config.toml
n_layer = 8
n_head = 12
norm = "rmsnorm"
norm_place = "pre"
positions = "rope"
attn_scale = 0.125
parallel_block = false
optimizer = "muon_variant"
final_lr_fraction = 0.05
seq_len = 1024
steps = 6754
Each number is 128 + 32 x the weight over its row's rms, rounded and kept within 0 to 255. Layers, rows and columns count from 0. The size above them is the row's rms in percent of the matrix's.

# layer 3 MLP up, 2304x768, rms 0.075, rows 79-91, columns 640-767
size [103  98 104  92  96  93 103  97 111 104 102 103 103]
[[142 197  75 102 103 135 106 130 125 153 178 163 108 111 115  82 148 153 152 126 109 106 119  89 104 170 136 121 124 190 172 165 118 144 100 101 123  70  93  97  46 148 180  83 161  70 158 117 136 169 127 133 104  96 117  94 137 168 134  75 162  78 144 161 188 101 134  76  90 156 106 151 147 160 180 110 120  63  80 117 164 166 124 164 124 102 128 124 161 134 167 164  62 116 137 104 165 154 155 132  66 112 126 110 124  88 127  87  39  61 148 184 130 164  68 133 191  93 165 118 112 117 188  80 174  91 105 143]
 [129 205  97 114 189  80  89 167 140 124 167 133 110  77 156 133 115 117 206 100 117 151 150 138 163 173 139 137  82 163  83  67 147  97  57 123 135 188 113 131 125 141 163 144 125 143 131 134 135 167 147  79 119 140 117 169 191 174  90  83 127 131 115 154 103 144 209 171 139 124 117 132 132 126 110  69 106 111 120 175 135 137 157 143  91 137 157  98 178 135 125 115 118 124  91 147 125 179 141 123 137 101 104 150 121 158 123 144 103 122 159 175 130  88 100 134 119  64 135 140 116  57 154 151 141 130 111 156]
 [170  98 147 155 135  74 126 148 124 103 171 145 125  84 132 129  77 114 111 147 105 169  97 156 100 167 167 164 174 175 147 158  70 152  70 105  77 190 109 113 178  88 149  92 130 142 109 180 187 129 113 157 105 132 132 124 115 146 124  72  69 142 151 132 137  81 121  94 135 153  86 121 121 154 133 189 137  87 154  75 116 118 134 186 138 118  93 123 159  77 144 106 190 110 118 115 103 127  81 148 131 162 120 126 126  84 144 116 104 132 142 129 131 131  88 118 134 140 121 109 194 147 178 121 118 132 146  98]
 [127 147 175 178 144  80 125 167 124 107 126  94 100 124 151 157 164 109 151 142 185 108  69 108 164 148 148 112  61 173  86 146 197 101  57  78 154 151  60 150  96 139 130 142 131 114 127 112 169 157 131 156 153 111  96 132 118 149 113 153 139  90 180 156 191 125 187 125 115 105 165 137 121 105 142  92 167 154  84 203 134 113 170 173 127  81 142 125  98 149 104 100 133 129 132  74 146 143 151 128 142 153 153 139 118 191 137  97 164 143 127 118 123 150 202 149  93 101 189 139 128 154  62 140 116 142 158 123]
 [118 193 141  93 139  83  93 156 116 147 175 158 146 143 161 108 168 103 147 104 106 122 133 131 171 179 111 146 104 117 125 162  86 125  73 144 172 115 196 145  35 128  78 106 129 136 183 100 169 109 115  82 164  91  81 114 181 128 135 118 116 146 146  81 149 141 131 114 129  79 125  67  98 124  80 151  95 109 127 122 122  74 145  97 116 127  96 115 111 137  81 110 168 147 135 114 116 104 160 157 132 140  90 151  67 147 102  96  69 113 150  86 132 104 159 154 175 124 111  71 112 130 136 135 157 120 185 130]
 [134 172 145 117  78 145  95 104 123 137 163  93  61 116 163 117 159 135  75  89 189 111  67 136 173 108  87  97 165 148 195  88  89  80  96 134 144  96 142  68 152 144 119 109 127 149 142 158 128 151 102 129 111 139 133 120 124 114 156  91 120 109 149 130 174 115  82 195 133  87  92 141 154  69 107 155  85 124 137 117 116 115 108 165  95 110  88 126  76  74 101 156 166  93 127  84 139 195 159 166 180  78  93 122 126 165 129 158  99 114  55 107 111 141 130 100 119  99 148 146  90 141  70  63 176 132 133 132]
 [112 152 137  55 123 126 161 148  90 101 142 129 158 190 112 140 106  94 147 132 145 138 132  57 131 159 135 108 183 137 183 124 145 152  94  80 131 157 156 117 101  97 136 158 105 118 137 125  82 136 100 136 143 124 133 118 115 134 122 173 143 102 130 169 122 142 116 161 149 117 122 136 193 108 142 115 105 156 138 162 134 156 101 166 123 109 113 141 168  92 115 100 128 120 104 170 153 176 124 124 127  87 128 128 145 122  75 211 163 153 112 103 154 111  79  78 107 109  96 109 107  75 161 112 171 175 137 128]
 [158 145 137 150 147 123  98  96 110 145 101 138  80  70 130  89 141 163 180 104 170 171 130 128 132 141 129 143  71 171 192 138  82 122 100 122  81 178 134 126 106  97 106 150 113  79 122 119 157 166 128 122 160  77 113  98 111 181 139 128 208 130 114  99 152 131 165 134 154  75 123  86 105 120  85 113 107 125 193 184 112 142 116 118  71 155  95  89 102 125 100 114 137  81 110  93 145 163 140 158 164 151  93 203 131 102 119 171 145 142 150 108 177 122 158  97 179 161 136 111 114  83 127 113 177  86  73 184]
 [ 57 141  51 111 101 140 158  84 148 160 110 140 106 135  90 175 152 123  95 118 134 136 138 140 135 142 113  92 167  94 177 135 120 149 121 147  73 165  78 127 121 143 118 174 175 133 115  89 135  98 188 146  96 191  63 126 204 133 185  75 125 119 173 155 124 105  61 135 130 163  96 107 137 106 158 162 134 152 188 133  75 168 122 158  88 150 103 113 118 145 146  75 125 148 164 135 121 156  88 108 147 122 168 170 149 187 126 139 135 108 100 137 134 104 143 165 125 152 174  58 107 139 101 137 155 123 159 131]
 [145 125 121 111 147 101 133 125 134 167 158 147 150  90 119 115 163  67 164 127 148 173 109 118  96 111 146 110  92  89 118 131 192 135 133 171  86 180 140 150 102 178 116 134 123 138 149  45  74 150  84 134  99 137 157  88  82  92 137  69 161 125 167 145 132 134  98  78 101 163  91 140 111 131 133 125 173 121 138 125 141  55 100 127 168  80 158 115  80  90  87  99 153 131 144 153 168 122  52 144 130 167  79 102 108  90 151 128 141 169 109 176 179 169 173 131 105 123 142 108  86  81 131 139 185 115 160 155]
 [ 75 110 115 145 122 109 117 135 131 125 162 154 147 144 111 104 146 121 123 108 136 163  63  78  54 163 167  64 102 208 107 138  76  32 126 117 173 118  94 126  88 102  76 143 177 158  51 100 149 107 137 105 110 123  85 182 145 107 164  90 145  75 117 148 144 162 137 165 152 165 165 104 157  94 129 110 125 216 132 138 131 102  78 129 197 139 134 189 109 160 108  87 106 144 100 152 153 194  99 140  87 159 136 176 138 155 158 104 135 142 131 168  80 158 130 147 147 153  91 158 159 131 139 129 139 151 123 156]
 [110 153  47 102 112 113  78 100 120 149  76 156 142 147 138 173  92 146 119 121 106 152  92 122 165  87 132 177 161 121  99 108 170 124 157  92  74 122 124 151 200 134 148 114 110 125 164 149 103 112 156 183 187  59 146 151 144 121 119 109 155  90 157  94 105 105 124 177 141 161 156 161 157 158  54  91  71  92  95 135 117 125 172 170  82 156 141  59 103 162 133 121  62 104 144  79  86 189 130 143 128 140  72  61 176 118 120 126 128 175 166 111 163 145 110 107 151  84 131 200 154 139 199 148 108 162  85 150]
 [138 139 161 189 123 148 123 158  52  85 128 151 144 104 158 182 153 112 137  81 145 173 155 119 118 166 144 165 166 102 129 182 137 144  91  86 146 142 124 118 152  79  61 145 153 110 133 162 106 142 167 131 148 152 123 159 135 187 122 105 164 102 195 145 115 134  83 126  63 113 149 121 174 107 134  89 124 211 189 156  93 146 156  98 124 117 123  89 118 146 150 114 161  83 144 160  89 126 108  71 115 102 166 113 120 165  98 136 176 135 148 148 137 148 111  86  78 131  99 133 110 157 136  90 132 146 143 150]]
# layer 3 MLP down (transposed), 2304x768, rms 0.0424, rows 79-90, columns 640-767
size [102  92 103  96  97  89  99  97 110 102 105  99]
[[173 140  85 122 120 154 193  57 136 142 123 173 150 123 118  98 133 110 158 115 103 157 155  81 107 149 123 150 146  80 129 130 144  82 116  85 128  96 116  84  90 139 133 102 172 121  90 103 134 193 113 147  88  63 119 137  98  96 107 167 128 158 142 156 123 168 135 128 146 131  73 175  79 138  86  27 108 106 114  90 112 125 136 115 136 107 159 140 135 122 137  91 114 150 102 106 190 108 122 150 136 134  80 187 153 147 120 129  71  65 106 140 109 146 121 149  85  76 145  90 130 112 206 122 118  93 141  96]
 [116 107  46 121 105 131 129  66 139 128 187 103 155  95  97  96 111 116 131 100 123  78 140 117 204 151 136 111 199 154  96 108 149 138  82 178 166 117 110 120 111 126 134 146 131  79 134 115 132 119 108 105 138 183  96  73 167 104 149 110 115 155  90 143  88 101 107 133 153 123 150 121 146 122  90 102 178  93  85 163 111 119 138 141 141 134 152 136 154 159 122  91 152 164 156 110 143 153 172 131 125 217 116 177 165 108 132 125 163 103 125 130 168 134 152 149 152 156 104 190  86  94 115  89  95 148 111 124]
 [111 165 115 205 116 130  76 112 135 192 165 181 173 186 138 133 132 172 109 188 136 125 106 111 113 143  88 120 153 130 125 119 121 140  88 123 140 107  97 176 109 174 220 142 109 137 115 138 108 103 128 142 156 127  91 109 110 136 123 110 114 115 128 154 149 121 133  80 170 111 158 122  98 144  74 102  91 127 176 144 158 121 174 142 125 158  59  84 129 132 160 156 211 138 138  93  91  80 119 109  87 157  69 103 145  71 130 155 175  71 152 120 131 103  93 127 196 171 123 175  81 130  96 126  67 205 108  95]
 [ 96 125 151 111  98  77  98 151 117 114  85  63 147  91  64 131 129  45  73 108 133 143 185 128 128 102  92  92  56 105 162 117 197 127 114 159 186 146 145  90  88 106 196 107 161 118 189  99 143 150 119 138  93  97  93 157 119  57  94 153 132  91  81 105 135 127 131 127 121 154 159 159  84 162 129  48 153 107 133 129  87 162 127 128 197 112 118 145 130 176 164 124 113 158 110 173 151 107 142  99 132  77 176 125 118 146  82 162 105 145  53 129 133 113 183 123 142 168 152 142 137 120 142 107 167 197 146 120]
 [130  97 117 112 138 164 101  28 116 185 127 146 143  58 125 179 105 177  86 178 140 125  89 132 102 126 104 138  95 137  93  93 179 144 142 126  99  88 121 123 141 116 112 103  71  76 184  80  97 108 124 101 158 150 151 106 126 120 128 114 172  94 130 153 178  48  96 120 119 179 153 137 166 173  96 137  99 195 104 144 113  62 189 150  82 102 146 142  86 126 137 179 132 116 131 117 172 155 129 109 151 141 177  84 154 125  95 138 167 108 137 183  98 140 100 135 139 202 152 112 161 170 130 138 115 157  90 119]
 [106 120  75 167 134 110 103 153 196 154 152 103 130 144 156 142 123 100 126  86 130 125 142 131 171 185 204 172 101  97 101 146 128 129 116  46 115 135 131 111  82 157 119 110 133 155 154 115  77 130  97  92 144 142 107 128 171  94 111 160  82 154  67  71 124 145 165 144 124  89 173 113 102 163 114 120 168 120 118 158 119 122 101 151 124 154 117  97  96 156  89 155 143 160 121 137 174 104 156  68  96 128 179 208 125 117 184 120 143  75 157 130 151 164 112 149  94 142 103 137 152 123 118 156 150 156 107 136]
 [100 166  77 117 176  79 117 145 136 122 179  92 120 149 123 143 111 101 160 110  70 171 129 139 116  51  70  89 103  77 176 160 153 131 127 120 138 141 133 113 138 153 160 136 139  89 198  63  61 123 118 117 104 131 113 155  66  90  84 131 101 111  98  77 154 108  97 138 172  82  77 155 106 117  87 138  94 110 109 162 142 104 134  52 116  79 152 182 100 121 118 141 158 154 108 150 202 126 146  98 128 170 140 137 149 131  97 147  63 118 107 119 154 160 186 132 117 100 140 155  94 111 140  93 107 141 110 135]
 [214 114 111 138 103  94 168 148 157 153 133 104 210  87 140 140 135 114  41 151 111  77 156 124 127 133 127 151 137 105 107 161  98 139 124 114 152  98  80 129 120 136 157 178 139  60 101 129  75 144  65 119 118 170 183 152 119 144 117 113 149 110 146 120 153 122  96 117 139 149 113  82 125 122 106 131  55 108 152 145 123 109 125 149 106 127 117  77  77 152  82  94 158 102  96  98 136  87  77 170 145 113 147 197 137  90 170 186 143 171 111  84 129 171 104 130  96 157 104 157 142  72 150 163 103  84 169 167]
 [ 79  64  92 101 179 164  97  88 147  72 149 134  80 166  88 132 158 145 104 133  69 151 124 135  80  85 188 113 169  91 181 140 162 170 101 151 114 102 112 153 122 132 101 166 163 187 131 104 161 118 143  89 101 116  82 168 144 124 126 115 186  72 148 146 163 107 130 137 175 148  91 124  90 147 146 130 114 114 138 134 126 128 151 183 188 182 111 144 103 113 120  84  80 169 145 131  68 117 105  85 184 127 153 151 156 141  93 110 160 134 109  58 148 185  98 118  88 146 126 186 128  73 135 162 133 130 114  82]
 [116 155 122  91  88 144 116 167 167  62 115 182 203 132  81 108 140 127 132 131 147  83 152 112  96  87 149 119 121 111 121 135  85 117 116 103 114 115 132 131  99 140 120 172 169  95 128 112 140 133  81 108  88 168 101 117 170 145 118 128 172 114 150  89 180  99  96 116 126 168 130 163 188 107  94 139 121 139  95 115 144 152 135  92 112 131 115 121 126 140 106 103 177 150 165 144 117 127 104 166  95 182 103 105 123 145 158  93  80 120 102 135 118 182 120 106 129 166 137 129 153  54 147 154 102 118  93 211]
 [ 66  85 104 137 113 135 117 115 119 113 131 156 148  65  92 153 145  64 117 130 149 131 110 213 115  91 134 119 176  79 160  74 145 123 119 128 130  58 129 153 114 132 174 162 121 131 137 101  77 126 127 110 143 130 168 163  98  87 148 102 154 137 150 138  81  97 152 115 162  98 137  91 100 181 107 145 112 140 111 112 124 177 136 120 141 163 124  99  99 135 127 109 103 175 114 144 160  74  84 171 189 110 111 122  61 106 134 173 120 148  83 178 114  39 136  98 164 163 139 100 121 129 142 148 127  77 123 109]
 [ 95 114  63 139 133 162 137 161  83 172 147 103 166 153 113  90 111  54 136 130  98 131  93 130 124 135 150 139 108 110 196 125  97 129  57 139 141 167 137 131 138  83 126 149 109 136 110  97 141 113 151 120 157 136 141 133 133 100 192 123 141 163  78 183 141 109  95 168 158 151 172 122 162 131 131 119 153 143 183  95 106 155 127 138 112 133 124 180 155 115 131 159 103 135 129 112  70 174  84 137 114 140 110 180 122 119  95 105 126 187 156 139 136 106 132 137 114 103 118 114 110  61  68 113 119 172 169  72]]